Weights of a small transformer language model: LayerNorm before each block, tied embeddings.
Each number is 200 + 20 x the weight over its row's rms, rounded and kept within 0 to 999. Layers, rows and columns count from 0. The size before them is the row's rms in percent of the matrix's.

# layer 3 MLP up, 960x160, rms 0.211, rows 557-578, columns 0-159
107,197,171,177,214,175,224,189,187,219,205,221,210,157,215,193,169,208,211,192,184,179,197,196,165,223,217,201,201,223,193,215,202,164,193,210,189,190,190,209,189,189,198,185,199,186,207,187,156,221,197,197,175,153,201,229,222,237,202,212,193,218,168,208,198,208,181,226,194,147,237,218,204,226,190,214,214,235,189,231,206,199,193,186,198,208,168,188,243,217,206,215,190,171,185,217,189,184,197,209,182,214,199,231,216,174,172,215,216,224,193,257,192,170,159,189,213,180,197,213,181,196,210,213,185,164,189,207,205,196,198,208,189,202,215,226,225,189,223,183,173,198,174,213,160,217,218,209,184,172,192,233,202,215,243,192,206,167,193,223,196
101,168,199,163,195,195,256,203,195,180,231,189,208,171,174,183,225,209,193,213,185,208,208,205,219,208,211,205,222,182,231,192,214,217,185,230,191,197,202,190,206,183,197,207,194,180,180,191,193,213,182,186,219,163,202,172,189,173,191,189,223,212,170,179,209,204,188,178,231,203,149,164,190,162,194,185,169,223,212,228,195,226,188,197,203,182,197,187,221,232,195,245,195,216,160,212,169,216,187,223,197,202,195,202,166,223,183,169,214,230,228,215,210,198,207,186,228,201,228,196,229,225,180,195,167,180,227,222,218,232,219,200,167,202,203,194,211,186,221,214,168,200,216,223,167,208,182,163,194,188,178,189,183,210,218,205,195,230,203,221,215
101,172,216,217,215,203,200,222,180,197,204,215,159,236,184,209,208,175,188,171,238,205,188,185,172,209,188,203,204,191,262,182,207,210,153,215,203,157,213,153,206,191,227,224,211,230,206,156,207,206,224,218,186,198,176,171,183,214,225,175,172,197,195,206,217,218,202,210,210,193,200,206,194,200,183,215,209,196,233,235,201,210,210,174,223,218,186,180,192,203,204,243,186,203,215,212,188,203,199,196,202,222,206,215,218,217,167,211,172,197,189,204,218,174,214,156,204,202,223,213,215,238,179,189,187,145,244,197,213,202,209,211,230,196,189,200,237,215,191,175,207,221,185,198,197,193,205,225,199,203,190,162,212,189,201,181,186,196,203,162,189
089,195,215,205,190,191,199,205,197,192,144,228,218,215,177,201,199,193,263,205,197,200,161,179,195,217,180,225,216,234,179,185,174,172,168,192,168,184,206,186,171,203,176,177,183,222,216,191,216,185,180,195,200,238,198,201,189,183,218,185,173,200,224,219,227,197,190,212,225,205,215,169,193,229,204,202,171,214,199,193,204,211,201,177,231,175,212,211,213,246,216,171,204,190,219,186,224,192,197,213,211,203,186,201,203,210,185,244,184,221,177,139,181,191,220,235,197,225,193,178,198,207,238,175,207,171,207,208,213,188,189,221,195,200,196,200,223,165,181,184,207,188,211,197,184,213,210,242,203,213,184,197,211,190,232,232,179,167,176,211,193
077,206,243,224,201,210,219,168,196,200,234,175,228,232,180,185,234,199,237,161,191,208,224,186,179,192,152,211,194,177,228,222,209,208,196,227,213,194,231,185,210,181,243,198,188,208,216,228,219,200,194,223,235,191,202,179,169,207,198,208,232,204,178,221,226,212,175,180,213,198,208,198,207,178,156,202,229,201,190,185,221,209,187,188,224,212,198,205,200,198,200,222,209,187,183,179,208,176,170,172,192,242,202,204,172,205,209,193,202,199,184,209,195,184,204,215,214,214,196,195,198,216,199,222,185,165,204,191,203,185,211,201,198,238,175,211,205,206,183,203,184,234,216,192,218,214,161,214,190,232,182,173,198,221,194,224,230,237,244,155,176
103,201,202,204,234,183,186,222,208,212,194,181,192,184,191,176,224,182,223,201,210,199,203,213,190,212,192,230,190,153,206,168,242,171,188,206,243,185,175,181,207,217,188,238,224,231,193,198,212,223,211,190,186,201,203,228,179,212,193,225,213,218,186,201,200,176,202,236,194,193,213,175,143,168,184,206,173,155,225,230,172,197,136,197,223,154,196,234,233,195,213,217,202,181,222,219,196,161,210,197,189,230,215,213,208,176,215,174,211,191,175,232,201,177,208,204,180,206,173,222,197,204,207,189,213,196,215,211,226,189,224,203,212,214,184,203,212,201,172,210,209,212,208,204,198,209,179,179,202,206,156,221,200,200,201,201,185,197,187,205,230
096,227,214,208,172,141,181,208,208,208,168,187,183,214,193,225,223,196,228,187,221,179,213,230,195,220,199,190,183,184,240,227,217,186,177,185,227,203,228,181,189,199,177,224,243,220,195,183,182,211,238,226,201,208,220,182,189,197,176,150,211,219,205,255,188,175,214,188,216,188,186,208,188,218,206,200,211,196,220,189,196,189,201,180,243,192,189,170,213,191,206,213,177,176,230,234,229,177,158,198,205,194,200,213,194,178,168,207,189,201,216,205,203,181,135,177,199,223,184,195,215,203,185,184,196,190,228,189,196,185,219,187,195,180,207,178,219,183,194,210,176,201,193,188,224,202,193,183,172,197,165,172,183,191,217,218,200,230,212,203,197
108,240,160,177,209,226,212,183,180,226,176,206,220,196,199,152,193,211,205,152,214,219,186,205,178,230,198,221,170,209,197,197,209,173,204,211,195,199,205,195,201,202,204,173,220,203,213,198,195,198,217,205,189,204,190,195,203,159,214,209,171,246,171,186,238,192,195,181,232,183,182,195,179,210,187,205,195,184,217,203,184,263,196,199,188,211,204,243,208,203,184,191,197,215,148,173,197,195,197,150,214,176,197,198,173,207,203,210,228,208,203,159,241,206,194,201,185,220,239,190,193,213,180,231,228,204,193,213,176,181,222,211,200,199,195,164,202,190,227,213,197,215,236,176,181,192,200,205,179,192,227,192,190,191,171,216,203,164,221,183,195
117,213,214,187,201,178,212,160,185,214,166,217,207,247,185,184,169,208,176,171,191,216,179,200,210,217,186,217,225,179,186,223,224,220,236,155,246,200,221,232,190,220,214,203,232,200,209,162,213,207,222,202,179,196,171,211,198,175,214,214,190,221,160,227,180,233,193,182,195,169,228,203,235,178,211,228,230,204,236,170,219,190,198,198,163,201,206,202,189,176,185,175,185,225,211,217,214,216,179,176,193,225,191,211,179,202,162,194,234,206,161,183,221,201,210,225,212,159,194,193,208,215,209,201,214,169,203,190,187,190,187,209,174,179,201,201,231,198,210,207,165,216,196,213,166,197,204,191,201,206,183,186,193,179,214,199,197,221,185,193,192
076,176,160,209,215,227,206,195,211,208,197,208,174,182,186,194,202,213,200,189,218,214,189,225,222,191,212,157,195,205,203,182,220,202,203,191,216,161,201,215,193,189,231,207,180,188,179,195,199,202,238,211,182,169,168,202,206,202,195,216,194,170,183,168,169,219,211,180,245,207,194,226,201,170,211,179,189,202,248,165,188,188,188,190,170,209,169,200,213,164,217,204,127,193,204,171,225,210,194,206,218,216,221,223,211,212,207,222,222,201,186,171,216,187,220,186,200,174,174,195,206,192,184,191,211,209,163,160,196,200,207,207,181,213,208,192,203,182,243,243,216,229,181,199,146,233,190,222,211,195,211,188,181,217,199,189,196,212,187,224,198
110,228,201,219,234,213,216,213,178,180,205,217,250,223,229,233,173,202,179,210,210,246,209,206,186,201,199,210,218,202,198,199,207,196,183,206,189,162,191,157,203,228,200,185,176,198,201,211,217,211,199,224,185,218,225,159,183,171,230,200,209,187,175,172,221,175,216,203,210,212,214,177,213,203,174,212,188,151,189,173,194,242,209,163,216,219,196,223,193,200,190,193,179,211,196,192,180,166,172,181,176,191,184,212,212,214,195,204,210,193,178,154,209,206,183,201,181,167,177,185,191,141,225,209,166,208,199,227,199,182,195,207,176,222,220,211,197,190,221,192,175,202,205,185,186,211,230,207,212,194,193,240,222,191,224,230,183,177,207,205,221
085,201,232,220,206,189,201,233,163,229,172,221,223,168,196,221,203,220,211,174,177,194,210,207,190,200,201,260,183,172,202,205,198,179,180,225,202,190,157,174,160,170,207,210,194,205,227,254,182,249,183,223,207,206,187,200,183,184,212,218,182,220,217,202,199,198,184,226,204,194,203,193,221,177,203,203,223,217,204,216,204,160,174,208,209,216,240,217,215,188,172,233,233,191,194,195,198,217,167,192,185,172,165,187,209,196,185,215,192,204,198,197,180,206,162,189,235,183,183,181,199,168,208,212,159,213,211,230,215,179,195,205,191,197,193,194,169,185,205,213,201,230,226,223,190,191,211,198,211,203,175,204,199,177,213,230,187,178,209,182,230
108,187,198,205,224,185,174,195,188,209,213,215,225,221,235,176,202,222,197,223,241,155,217,165,225,212,196,188,197,213,188,197,209,205,224,190,187,195,182,183,179,174,174,196,204,180,182,213,192,219,200,207,228,231,201,188,210,158,196,242,175,184,192,232,187,189,198,201,188,192,209,186,216,199,161,217,223,200,231,232,167,179,184,166,199,215,218,231,229,210,192,217,197,217,216,175,226,201,178,212,185,205,194,186,199,191,194,178,185,192,196,197,193,216,189,183,219,242,197,239,190,209,175,210,205,218,239,182,159,180,216,212,162,166,203,197,213,202,218,211,183,244,182,181,188,161,211,184,193,205,215,205,158,231,219,183,159,191,211,183,210
088,209,198,213,166,188,201,196,197,168,188,176,176,197,178,166,195,189,186,189,223,207,200,199,222,166,208,201,202,232,196,208,199,219,225,167,204,196,227,196,197,224,169,181,175,206,194,166,185,190,220,208,199,196,229,224,204,155,194,196,224,185,215,189,212,226,176,213,221,219,196,195,213,171,183,193,251,196,196,169,248,240,218,248,193,235,205,223,209,216,174,159,221,186,197,216,206,211,225,214,235,217,210,239,205,237,214,224,170,187,199,230,180,180,179,216,231,203,221,213,201,212,204,218,214,198,202,170,216,191,219,194,224,191,197,193,211,191,198,194,186,175,189,188,159,220,232,224,197,194,171,177,196,199,212,202,241,196,206,210,176
082,193,194,208,198,179,206,197,206,173,223,198,228,168,176,184,192,250,196,200,222,182,189,218,235,197,213,225,225,202,215,216,208,206,217,223,197,214,218,199,213,213,208,192,198,211,184,217,205,230,246,184,172,216,197,221,185,188,196,240,183,200,193,213,141,184,184,239,232,173,221,187,221,198,214,224,195,196,207,187,222,192,222,191,192,169,198,206,243,196,186,200,186,197,188,186,177,205,187,238,198,209,211,186,200,178,177,190,231,233,214,200,200,193,242,190,214,223,178,179,198,214,222,205,203,209,175,219,208,222,205,193,187,222,163,210,182,198,165,171,207,170,207,190,188,180,218,181,196,238,206,259,211,195,213,187,169,180,215,239,167
104,233,182,234,224,175,212,223,200,194,208,211,226,164,193,211,198,216,200,183,176,190,194,233,181,185,231,190,196,208,221,243,174,245,174,215,190,180,199,167,203,179,205,232,214,183,236,171,171,186,194,179,219,209,182,186,206,193,204,220,199,226,191,202,193,202,225,212,232,164,171,200,165,187,188,176,243,218,194,217,209,199,216,194,205,229,200,195,211,200,203,209,172,198,194,185,225,193,183,202,198,210,201,173,223,218,189,212,201,205,173,180,186,214,174,191,188,205,180,212,187,190,215,166,223,154,249,193,206,211,191,200,189,235,231,172,194,196,192,178,191,226,164,204,178,170,185,198,219,236,219,191,204,215,154,190,190,225,198,168,210
100,187,208,194,221,184,175,188,220,224,176,215,197,216,197,222,208,196,213,202,192,246,202,229,195,190,195,237,177,217,224,231,196,227,195,221,191,222,185,161,205,170,171,194,209,199,215,181,218,205,212,169,196,170,210,193,171,178,174,157,212,196,185,187,206,182,190,201,218,197,190,230,197,226,193,195,231,188,183,264,203,214,198,171,189,187,196,214,207,188,189,202,199,224,213,188,184,205,181,196,228,187,233,177,208,210,187,182,195,200,188,192,228,209,239,217,241,171,222,205,182,189,218,223,231,186,235,184,194,203,171,210,200,204,186,198,205,151,165,225,177,199,192,192,183,242,239,167,199,252,188,214,181,197,193,200,211,218,216,188,192
105,215,208,213,191,165,238,190,173,229,217,164,218,186,178,195,184,177,168,205,238,201,194,213,208,194,214,186,198,207,190,189,206,178,181,189,199,188,194,234,229,225,164,207,220,168,180,170,218,216,180,200,173,174,208,218,215,220,203,238,169,214,171,228,207,192,187,207,188,210,205,201,223,174,208,242,236,168,186,201,215,206,229,179,193,180,201,170,251,241,224,213,198,186,202,172,187,189,207,186,204,219,235,197,206,195,217,176,181,204,183,204,214,212,216,191,198,198,198,247,207,194,216,212,204,175,187,198,224,181,251,222,188,196,193,179,200,224,187,193,164,210,213,188,197,188,243,195,168,184,200,191,203,194,224,215,199,203,215,245,189
090,234,241,176,171,176,187,223,178,187,182,220,214,172,171,187,207,176,205,217,194,211,170,214,217,192,213,216,213,174,189,228,208,195,199,215,195,193,171,189,197,189,210,209,195,222,206,198,206,183,193,195,180,170,214,170,221,205,172,204,183,187,190,200,211,244,208,211,209,182,224,198,216,215,177,186,231,187,194,193,175,214,207,181,211,226,202,205,174,206,206,208,183,191,190,211,162,180,207,189,215,183,215,182,199,203,197,182,246,243,199,192,194,206,198,180,256,204,226,234,171,174,203,212,209,225,169,162,221,220,216,193,211,172,233,177,168,195,202,199,188,228,187,202,183,221,230,173,189,206,240,177,202,206,233,165,246,206,235,200,224
099,210,178,196,182,211,196,170,193,193,163,188,195,181,190,215,154,176,213,198,173,193,212,186,221,195,194,185,213,228,222,202,196,202,198,209,149,176,206,175,209,210,181,233,193,193,188,237,204,207,191,207,208,188,198,193,177,219,199,214,210,210,204,187,236,215,213,217,199,204,218,173,192,205,156,180,203,187,223,219,184,214,213,195,187,272,155,222,229,178,216,212,201,178,208,222,226,181,197,186,211,156,222,165,182,187,210,173,195,212,204,192,192,174,179,197,236,195,201,195,184,191,161,187,198,151,198,217,180,174,226,198,196,183,213,186,233,159,201,210,182,191,230,203,219,189,163,191,206,213,209,173,203,176,201,213,212,230,174,169,198
108,159,158,226,186,205,207,219,205,189,196,217,222,184,207,215,225,174,186,207,176,198,139,182,209,225,208,208,206,201,217,178,178,213,192,202,178,207,172,202,220,207,202,173,199,181,208,224,206,210,201,170,200,192,222,229,212,200,209,216,221,232,203,172,214,191,192,210,210,208,234,181,192,232,225,222,177,201,195,223,200,205,212,201,185,179,191,208,244,209,246,220,205,184,214,194,195,213,202,185,215,169,159,241,214,195,205,189,172,191,170,188,154,188,211,170,171,180,205,220,207,209,209,214,190,170,186,246,165,172,192,199,221,208,171,215,216,184,174,204,210,199,218,197,187,220,229,174,242,210,195,190,210,207,200,224,189,150,199,208,223
106,228,243,219,218,191,201,191,212,197,191,213,201,237,171,217,193,195,201,250,181,204,187,220,221,211,193,222,192,216,210,220,208,186,181,217,183,196,150,211,219,206,205,208,191,171,208,198,178,184,185,214,201,182,217,217,199,165,211,223,205,230,213,187,213,215,169,159,212,195,199,202,212,220,180,196,254,162,186,221,211,208,191,232,164,178,200,202,205,197,215,210,213,202,176,197,212,170,160,211,219,167,176,191,242,178,213,179,207,238,186,243,200,192,167,185,191,216,175,205,185,214,194,207,197,167,203,191,181,197,220,196,190,190,220,146,206,185,190,198,193,216,212,180,195,176,189,209,188,208,227,157,183,206,192,187,180,160,213,199,166
# layer 3 MLP down (transposed), 960x160, rms 0.145, rows 557-578, columns 0-159
100,224,212,199,179,193,243,164,220,219,173,220,201,238,197,198,245,203,248,206,212,194,186,209,194,186,221,204,185,210,168,220,167,189,196,191,182,173,197,175,211,172,217,217,175,216,184,211,207,178,195,264,197,200,208,210,183,201,205,180,220,231,220,181,232,188,187,233,231,176,209,215,219,213,200,189,216,162,166,219,204,216,194,246,216,190,196,170,191,182,197,191,212,236,211,231,190,155,229,191,225,214,221,218,183,192,192,215,202,197,215,228,223,177,189,202,195,159,201,201,218,240,191,196,186,180,206,231,206,204,195,172,215,199,195,198,210,195,195,214,192,192,205,197,224,219,228,216,224,222,234,201,198,187,182,192,204,193,210,159,209
099,192,188,212,188,192,214,146,198,199,256,202,213,227,212,218,232,207,227,202,197,215,189,170,195,208,184,209,181,183,216,193,204,184,191,177,235,193,167,205,195,173,180,212,183,182,192,216,189,195,182,185,149,213,201,170,216,219,222,248,237,183,181,194,168,189,196,232,208,182,224,168,187,202,216,207,195,213,192,189,197,173,202,207,237,186,180,194,214,229,202,193,215,200,178,221,183,217,184,217,183,180,249,193,140,187,184,181,193,216,202,193,252,212,186,205,239,224,206,191,186,212,189,237,173,225,186,191,212,174,203,189,202,221,202,189,225,187,155,190,181,215,213,220,199,210,203,200,208,214,180,214,200,184,195,195,224,186,185,226,205
091,207,175,188,165,214,206,194,179,203,212,224,209,196,184,239,185,184,201,167,201,193,222,178,208,192,198,205,164,221,189,177,222,189,216,214,204,191,188,169,217,190,218,208,184,195,198,183,211,181,228,205,207,218,206,191,203,205,233,200,178,226,168,203,193,210,174,219,192,194,193,210,206,218,177,225,185,189,201,203,180,236,185,199,203,216,211,249,243,179,192,212,216,222,196,209,164,220,191,185,155,218,221,205,209,139,187,219,198,210,200,224,208,185,201,173,213,210,201,200,217,208,174,206,222,144,214,210,177,197,195,207,207,227,244,207,197,241,155,194,189,201,187,177,197,168,226,177,199,223,183,203,194,203,220,179,192,229,251,161,179
092,215,221,180,201,197,251,172,189,222,233,207,197,216,210,189,186,209,193,211,220,217,206,244,202,157,203,224,212,133,221,174,192,198,192,208,180,186,233,252,236,183,175,235,223,224,207,192,235,206,201,195,172,229,223,197,195,211,197,196,159,209,214,163,191,157,207,199,220,209,203,230,195,209,201,165,221,216,189,195,205,166,185,206,240,211,187,158,212,158,191,204,217,219,220,170,221,205,170,208,215,205,215,198,186,205,199,201,198,195,182,228,223,194,183,180,222,218,212,223,186,212,193,188,215,202,207,210,195,217,183,201,186,209,183,213,183,178,196,196,230,200,173,200,189,209,213,228,194,202,209,199,230,197,182,223,181,213,200,221,180
060,176,172,201,164,208,243,194,212,201,215,187,214,216,238,210,190,216,206,227,187,198,213,184,230,188,179,234,189,189,211,202,210,215,224,213,204,190,182,149,203,192,188,199,193,217,179,193,214,190,217,212,211,182,161,178,252,190,202,164,208,193,207,178,197,184,211,183,192,232,239,237,230,191,178,216,205,232,150,221,173,177,195,193,193,222,196,215,186,228,185,209,218,190,177,202,233,226,184,196,238,196,148,199,191,175,204,198,191,205,170,187,209,164,216,162,202,240,196,224,216,207,214,207,217,214,187,189,197,238,169,182,190,206,183,208,217,197,193,233,221,182,195,193,222,215,204,221,189,190,174,201,227,224,216,208,197,198,206,211,216
107,218,167,199,192,200,197,172,227,196,199,201,184,179,240,177,191,170,194,204,238,183,219,229,184,200,225,166,211,212,144,188,171,195,216,218,206,248,215,184,192,194,192,199,228,207,205,203,183,226,198,230,193,207,206,186,216,185,204,212,188,193,223,242,173,183,148,199,205,200,182,221,175,190,195,213,207,235,216,206,200,227,169,213,220,193,235,193,181,184,197,164,189,200,211,241,173,227,204,212,208,203,180,226,203,194,197,232,193,224,190,198,190,200,177,165,160,198,174,212,209,250,216,163,183,203,218,188,231,204,204,185,193,180,180,207,208,206,217,220,223,202,191,185,186,189,206,226,215,214,181,187,189,184,199,195,183,155,207,218,173
077,204,174,202,190,254,229,226,208,212,225,194,214,194,163,200,228,211,181,219,184,210,147,201,177,199,206,204,208,189,174,197,217,178,187,230,195,199,146,168,183,219,196,191,209,210,206,241,191,225,224,168,211,214,180,154,179,188,202,193,147,209,181,197,192,157,184,181,183,202,231,190,206,219,211,202,193,196,178,211,194,155,208,161,199,186,213,228,228,174,197,186,166,173,185,192,171,225,207,212,196,173,195,174,187,202,228,200,182,170,183,187,201,175,193,175,189,197,187,190,209,230,204,187,200,182,158,203,218,210,190,190,198,194,208,237,212,199,183,196,204,183,223,189,209,182,235,206,169,217,221,229,205,198,201,198,204,194,214,196,185
093,232,194,213,203,217,232,196,177,227,224,217,205,191,192,185,177,208,203,182,212,175,228,177,214,196,211,199,175,218,184,242,208,182,208,219,180,168,212,194,214,204,213,223,195,203,190,202,187,202,198,229,181,218,198,186,181,219,224,184,226,206,191,197,206,165,178,195,228,212,182,237,190,217,198,206,233,198,158,233,171,237,200,218,206,216,202,209,176,202,211,198,186,201,205,217,188,187,219,190,221,174,175,198,177,194,174,244,159,186,181,191,221,212,213,193,198,172,199,175,180,215,224,202,177,226,212,230,198,188,178,214,219,158,149,168,213,242,231,149,206,202,224,230,203,197,184,193,221,208,201,170,209,200,198,212,205,164,224,176,221
151,221,182,186,229,201,216,198,204,194,172,212,223,172,171,182,197,222,184,155,204,204,173,175,214,182,192,187,210,223,207,205,179,199,228,179,216,222,202,207,190,184,202,171,234,234,200,166,222,222,193,191,211,209,197,198,210,201,190,231,217,223,210,193,180,238,211,180,230,203,227,220,240,179,195,191,189,213,239,190,204,204,201,201,180,188,178,200,244,190,221,204,184,168,190,188,167,181,158,192,166,204,152,189,208,223,201,188,230,232,178,224,216,226,229,235,190,171,204,195,197,204,187,219,228,170,202,212,211,178,171,218,175,189,193,186,182,195,208,197,211,194,229,189,201,178,216,175,222,193,201,192,211,195,221,174,204,219,230,217,252
066,247,202,213,181,154,204,214,178,187,211,185,213,218,221,209,193,187,195,226,190,190,220,200,198,194,192,209,181,182,185,230,172,191,191,211,204,177,191,219,201,188,193,187,163,171,173,212,259,190,224,205,194,209,233,186,199,164,164,176,217,208,132,191,199,171,217,213,210,233,185,224,202,185,193,203,201,167,183,203,186,228,208,182,213,260,233,205,182,218,191,194,209,219,164,174,191,194,177,173,191,156,202,222,172,182,197,217,170,182,196,208,200,208,179,160,190,216,240,204,197,210,210,203,196,183,211,172,199,213,177,216,202,188,187,201,203,181,190,188,163,196,189,214,206,224,204,211,186,190,195,188,215,179,184,227,200,184,182,228,208
137,217,207,191,199,233,206,175,177,200,206,254,227,201,202,217,182,205,161,213,169,187,215,222,181,187,200,197,186,213,156,172,190,199,200,225,177,181,209,181,214,223,199,177,195,201,193,233,226,205,200,222,191,174,211,205,170,191,222,135,228,172,184,185,204,173,196,190,187,233,216,190,203,210,192,198,197,141,183,194,223,204,214,183,224,206,184,202,188,223,194,207,173,235,184,198,174,180,168,190,201,239,212,219,207,195,232,229,193,225,187,191,175,200,196,187,209,165,161,186,201,208,236,187,168,227,216,205,216,224,164,162,193,224,209,199,212,229,216,188,202,199,216,179,182,198,209,208,204,204,223,193,220,221,212,212,175,190,189,194,216
084,196,196,203,247,223,217,224,225,162,202,201,166,205,205,199,159,182,183,216,194,247,201,157,189,201,200,218,200,202,206,174,202,202,172,215,207,230,216,199,172,217,193,219,183,168,189,221,222,176,221,207,195,198,194,228,181,175,204,198,197,162,197,189,191,127,233,178,204,179,173,211,200,197,199,195,253,230,210,213,192,209,186,206,206,208,188,207,212,223,201,177,207,215,199,219,207,206,185,194,184,186,223,213,200,224,196,203,193,228,204,193,204,198,227,163,190,198,220,180,198,237,190,189,217,203,258,230,172,204,202,178,210,184,196,237,166,194,180,193,203,209,221,169,212,188,170,180,198,165,188,197,211,212,172,203,217,227,179,202,189
096,233,186,189,179,202,235,205,209,188,195,195,213,182,217,160,187,219,224,226,202,254,166,196,240,171,193,206,167,168,176,227,223,209,183,218,188,228,201,208,195,193,161,199,165,182,195,191,205,201,225,173,186,208,208,199,180,170,203,247,200,179,224,209,204,187,185,205,192,206,187,171,213,190,211,170,217,225,208,184,201,201,212,208,190,176,193,233,192,169,243,188,194,204,226,236,159,210,212,210,160,189,198,207,187,186,228,185,200,196,216,188,209,194,206,213,159,186,204,220,199,219,167,187,188,210,211,213,190,194,169,205,175,184,188,192,175,194,181,214,227,178,187,195,205,245,185,200,157,201,183,177,190,194,178,209,168,164,198,202,183
072,199,199,169,233,218,177,208,184,188,222,184,225,242,192,204,182,186,216,218,164,209,166,193,194,201,167,170,186,154,212,174,221,179,214,199,163,207,202,216,171,159,253,217,194,191,188,196,185,190,222,207,167,204,211,169,228,206,177,195,175,202,196,194,164,185,232,202,212,189,180,199,201,185,219,150,222,205,230,198,155,201,190,205,188,204,178,183,201,176,201,207,200,231,212,203,164,202,211,196,194,187,194,183,207,200,195,186,188,212,228,179,202,210,182,201,165,233,218,195,216,203,200,200,191,210,189,187,192,188,198,195,178,166,220,213,187,186,197,185,227,179,216,214,229,195,237,192,218,239,208,220,231,245,176,202,200,177,170,199,181
079,204,198,215,205,183,215,189,187,166,171,189,187,208,179,201,203,232,222,167,179,209,173,205,193,207,169,175,193,205,228,198,227,191,240,172,174,201,200,205,208,200,209,171,193,182,217,201,163,189,212,184,214,226,184,222,165,212,222,182,196,207,225,211,195,191,167,185,198,181,232,176,215,175,206,218,177,207,177,203,206,193,226,208,194,169,189,197,193,202,167,223,187,184,150,162,186,195,182,192,182,197,162,188,218,192,186,216,214,222,209,209,185,189,212,208,215,147,157,211,215,189,233,165,206,227,187,222,198,208,196,204,190,208,194,179,184,169,181,214,199,177,175,151,168,211,228,168,205,211,194,182,183,188,202,149,206,181,234,202,195
109,197,203,200,197,216,196,185,182,190,185,213,213,193,188,185,198,211,204,214,154,232,232,189,202,228,176,191,187,175,235,182,183,176,165,176,186,181,176,232,191,205,177,199,207,201,225,200,224,204,214,206,191,190,195,198,227,222,164,237,194,183,226,207,199,186,165,230,235,236,227,190,176,240,226,218,155,207,190,187,177,226,203,209,169,177,200,212,196,180,237,188,207,174,198,207,173,202,180,183,230,211,253,194,205,184,186,235,169,200,202,215,235,164,235,202,177,229,180,204,213,162,201,167,194,187,184,170,191,178,210,198,194,207,209,180,195,190,182,218,205,222,204,207,200,212,180,185,213,155,187,218,200,217,193,219,190,199,206,207,211
100,193,175,210,217,215,211,168,206,162,223,228,189,209,180,192,183,177,228,211,232,198,230,213,245,206,184,189,211,191,162,197,195,199,228,193,208,193,231,198,248,203,215,211,228,174,180,239,208,225,144,206,207,198,212,209,217,204,172,230,201,186,225,199,199,210,228,233,209,238,188,218,209,211,194,229,187,205,219,214,201,222,197,214,184,233,226,218,196,181,172,230,200,206,201,217,197,178,254,175,186,201,202,190,168,211,185,182,165,179,211,189,199,196,239,168,218,212,223,196,209,219,174,228,182,218,232,178,183,219,212,191,206,190,201,211,197,182,216,213,239,177,227,211,207,174,213,212,194,174,200,219,192,221,188,216,190,178,197,209,201
101,204,184,169,214,141,205,228,195,189,204,196,194,168,180,174,205,227,175,221,189,209,168,217,217,172,227,222,173,205,208,196,189,206,233,180,193,212,192,216,194,187,200,155,183,207,188,222,226,173,181,188,212,183,166,194,215,225,224,220,181,205,214,236,207,216,206,171,197,153,210,202,171,164,200,203,189,166,187,218,195,230,229,229,182,178,222,196,191,179,220,195,227,222,212,204,186,215,205,221,188,218,171,200,198,209,212,183,188,228,204,237,192,182,176,213,213,222,186,207,200,183,204,185,194,173,191,217,238,192,208,224,190,211,206,218,196,200,248,211,199,190,163,228,195,215,214,157,221,196,201,231,196,231,194,198,174,210,232,208,219
094,209,169,208,226,210,192,180,212,219,223,211,193,167,198,180,239,185,190,216,197,203,194,167,222,218,208,186,183,199,216,156,216,181,213,190,164,191,214,218,176,191,239,192,184,206,206,196,237,206,215,220,210,200,221,220,225,218,185,193,227,195,180,174,156,209,228,221,199,202,165,232,218,181,183,193,200,242,180,167,157,195,214,165,210,188,171,161,192,202,179,212,209,205,214,194,193,199,186,207,192,205,226,217,221,227,182,220,191,200,180,196,200,171,231,192,192,228,253,167,208,212,209,178,163,231,198,171,198,189,172,210,182,221,171,206,182,173,202,197,193,222,211,208,224,193,221,185,173,218,180,219,195,199,187,197,209,164,174,206,201
093,224,196,186,196,204,221,176,202,214,234,192,215,206,197,209,194,190,196,216,193,197,179,198,159,233,188,201,203,148,194,195,188,168,181,178,191,228,192,221,207,191,194,220,209,191,181,200,211,194,187,192,182,174,211,234,175,208,218,216,202,245,202,178,196,202,232,172,203,233,178,228,206,197,219,192,166,195,229,204,200,221,200,188,186,205,221,208,181,180,213,188,176,216,183,209,219,210,212,174,219,197,194,207,174,189,178,195,198,235,187,172,195,178,184,150,207,213,182,192,239,208,192,164,224,174,207,174,197,171,250,182,191,192,226,215,204,215,265,206,203,235,217,183,190,196,202,204,183,187,178,235,183,231,217,241,207,234,217,210,175
112,225,187,217,209,226,232,187,222,211,221,179,223,201,180,195,203,197,176,187,218,217,215,166,204,199,207,214,230,196,185,228,226,189,187,178,222,219,223,208,219,197,181,216,210,221,195,198,201,180,231,223,208,173,205,204,183,217,187,185,178,171,196,173,249,197,221,203,200,188,165,227,165,228,175,165,233,234,137,214,196,220,217,194,225,184,231,166,225,183,205,196,195,215,189,187,229,207,162,219,190,245,191,196,221,219,196,177,184,240,208,230,203,205,212,167,194,185,220,215,206,202,214,198,197,219,221,201,235,205,217,201,174,207,180,187,190,220,193,211,227,168,202,191,196,235,182,213,189,184,188,199,173,172,192,199,235,210,190,203,188
110,212,211,194,215,210,232,216,204,204,211,171,164,214,163,226,200,193,169,195,180,228,208,219,212,204,209,184,214,206,190,241,188,184,182,203,186,213,210,227,223,245,179,200,189,190,174,210,169,173,223,206,186,187,213,180,175,211,211,188,210,226,165,217,209,185,189,150,193,198,212,202,210,243,201,191,211,212,172,175,236,177,231,193,223,184,206,202,170,189,192,205,215,218,218,185,210,186,173,238,186,185,172,165,222,236,206,163,223,178,211,206,212,204,198,195,173,215,187,191,221,198,206,194,208,199,186,196,211,175,208,189,202,176,153,194,187,228,220,204,219,215,203,166,205,220,186,208,148,209,212,206,234,186,227,196,195,176,166,198,161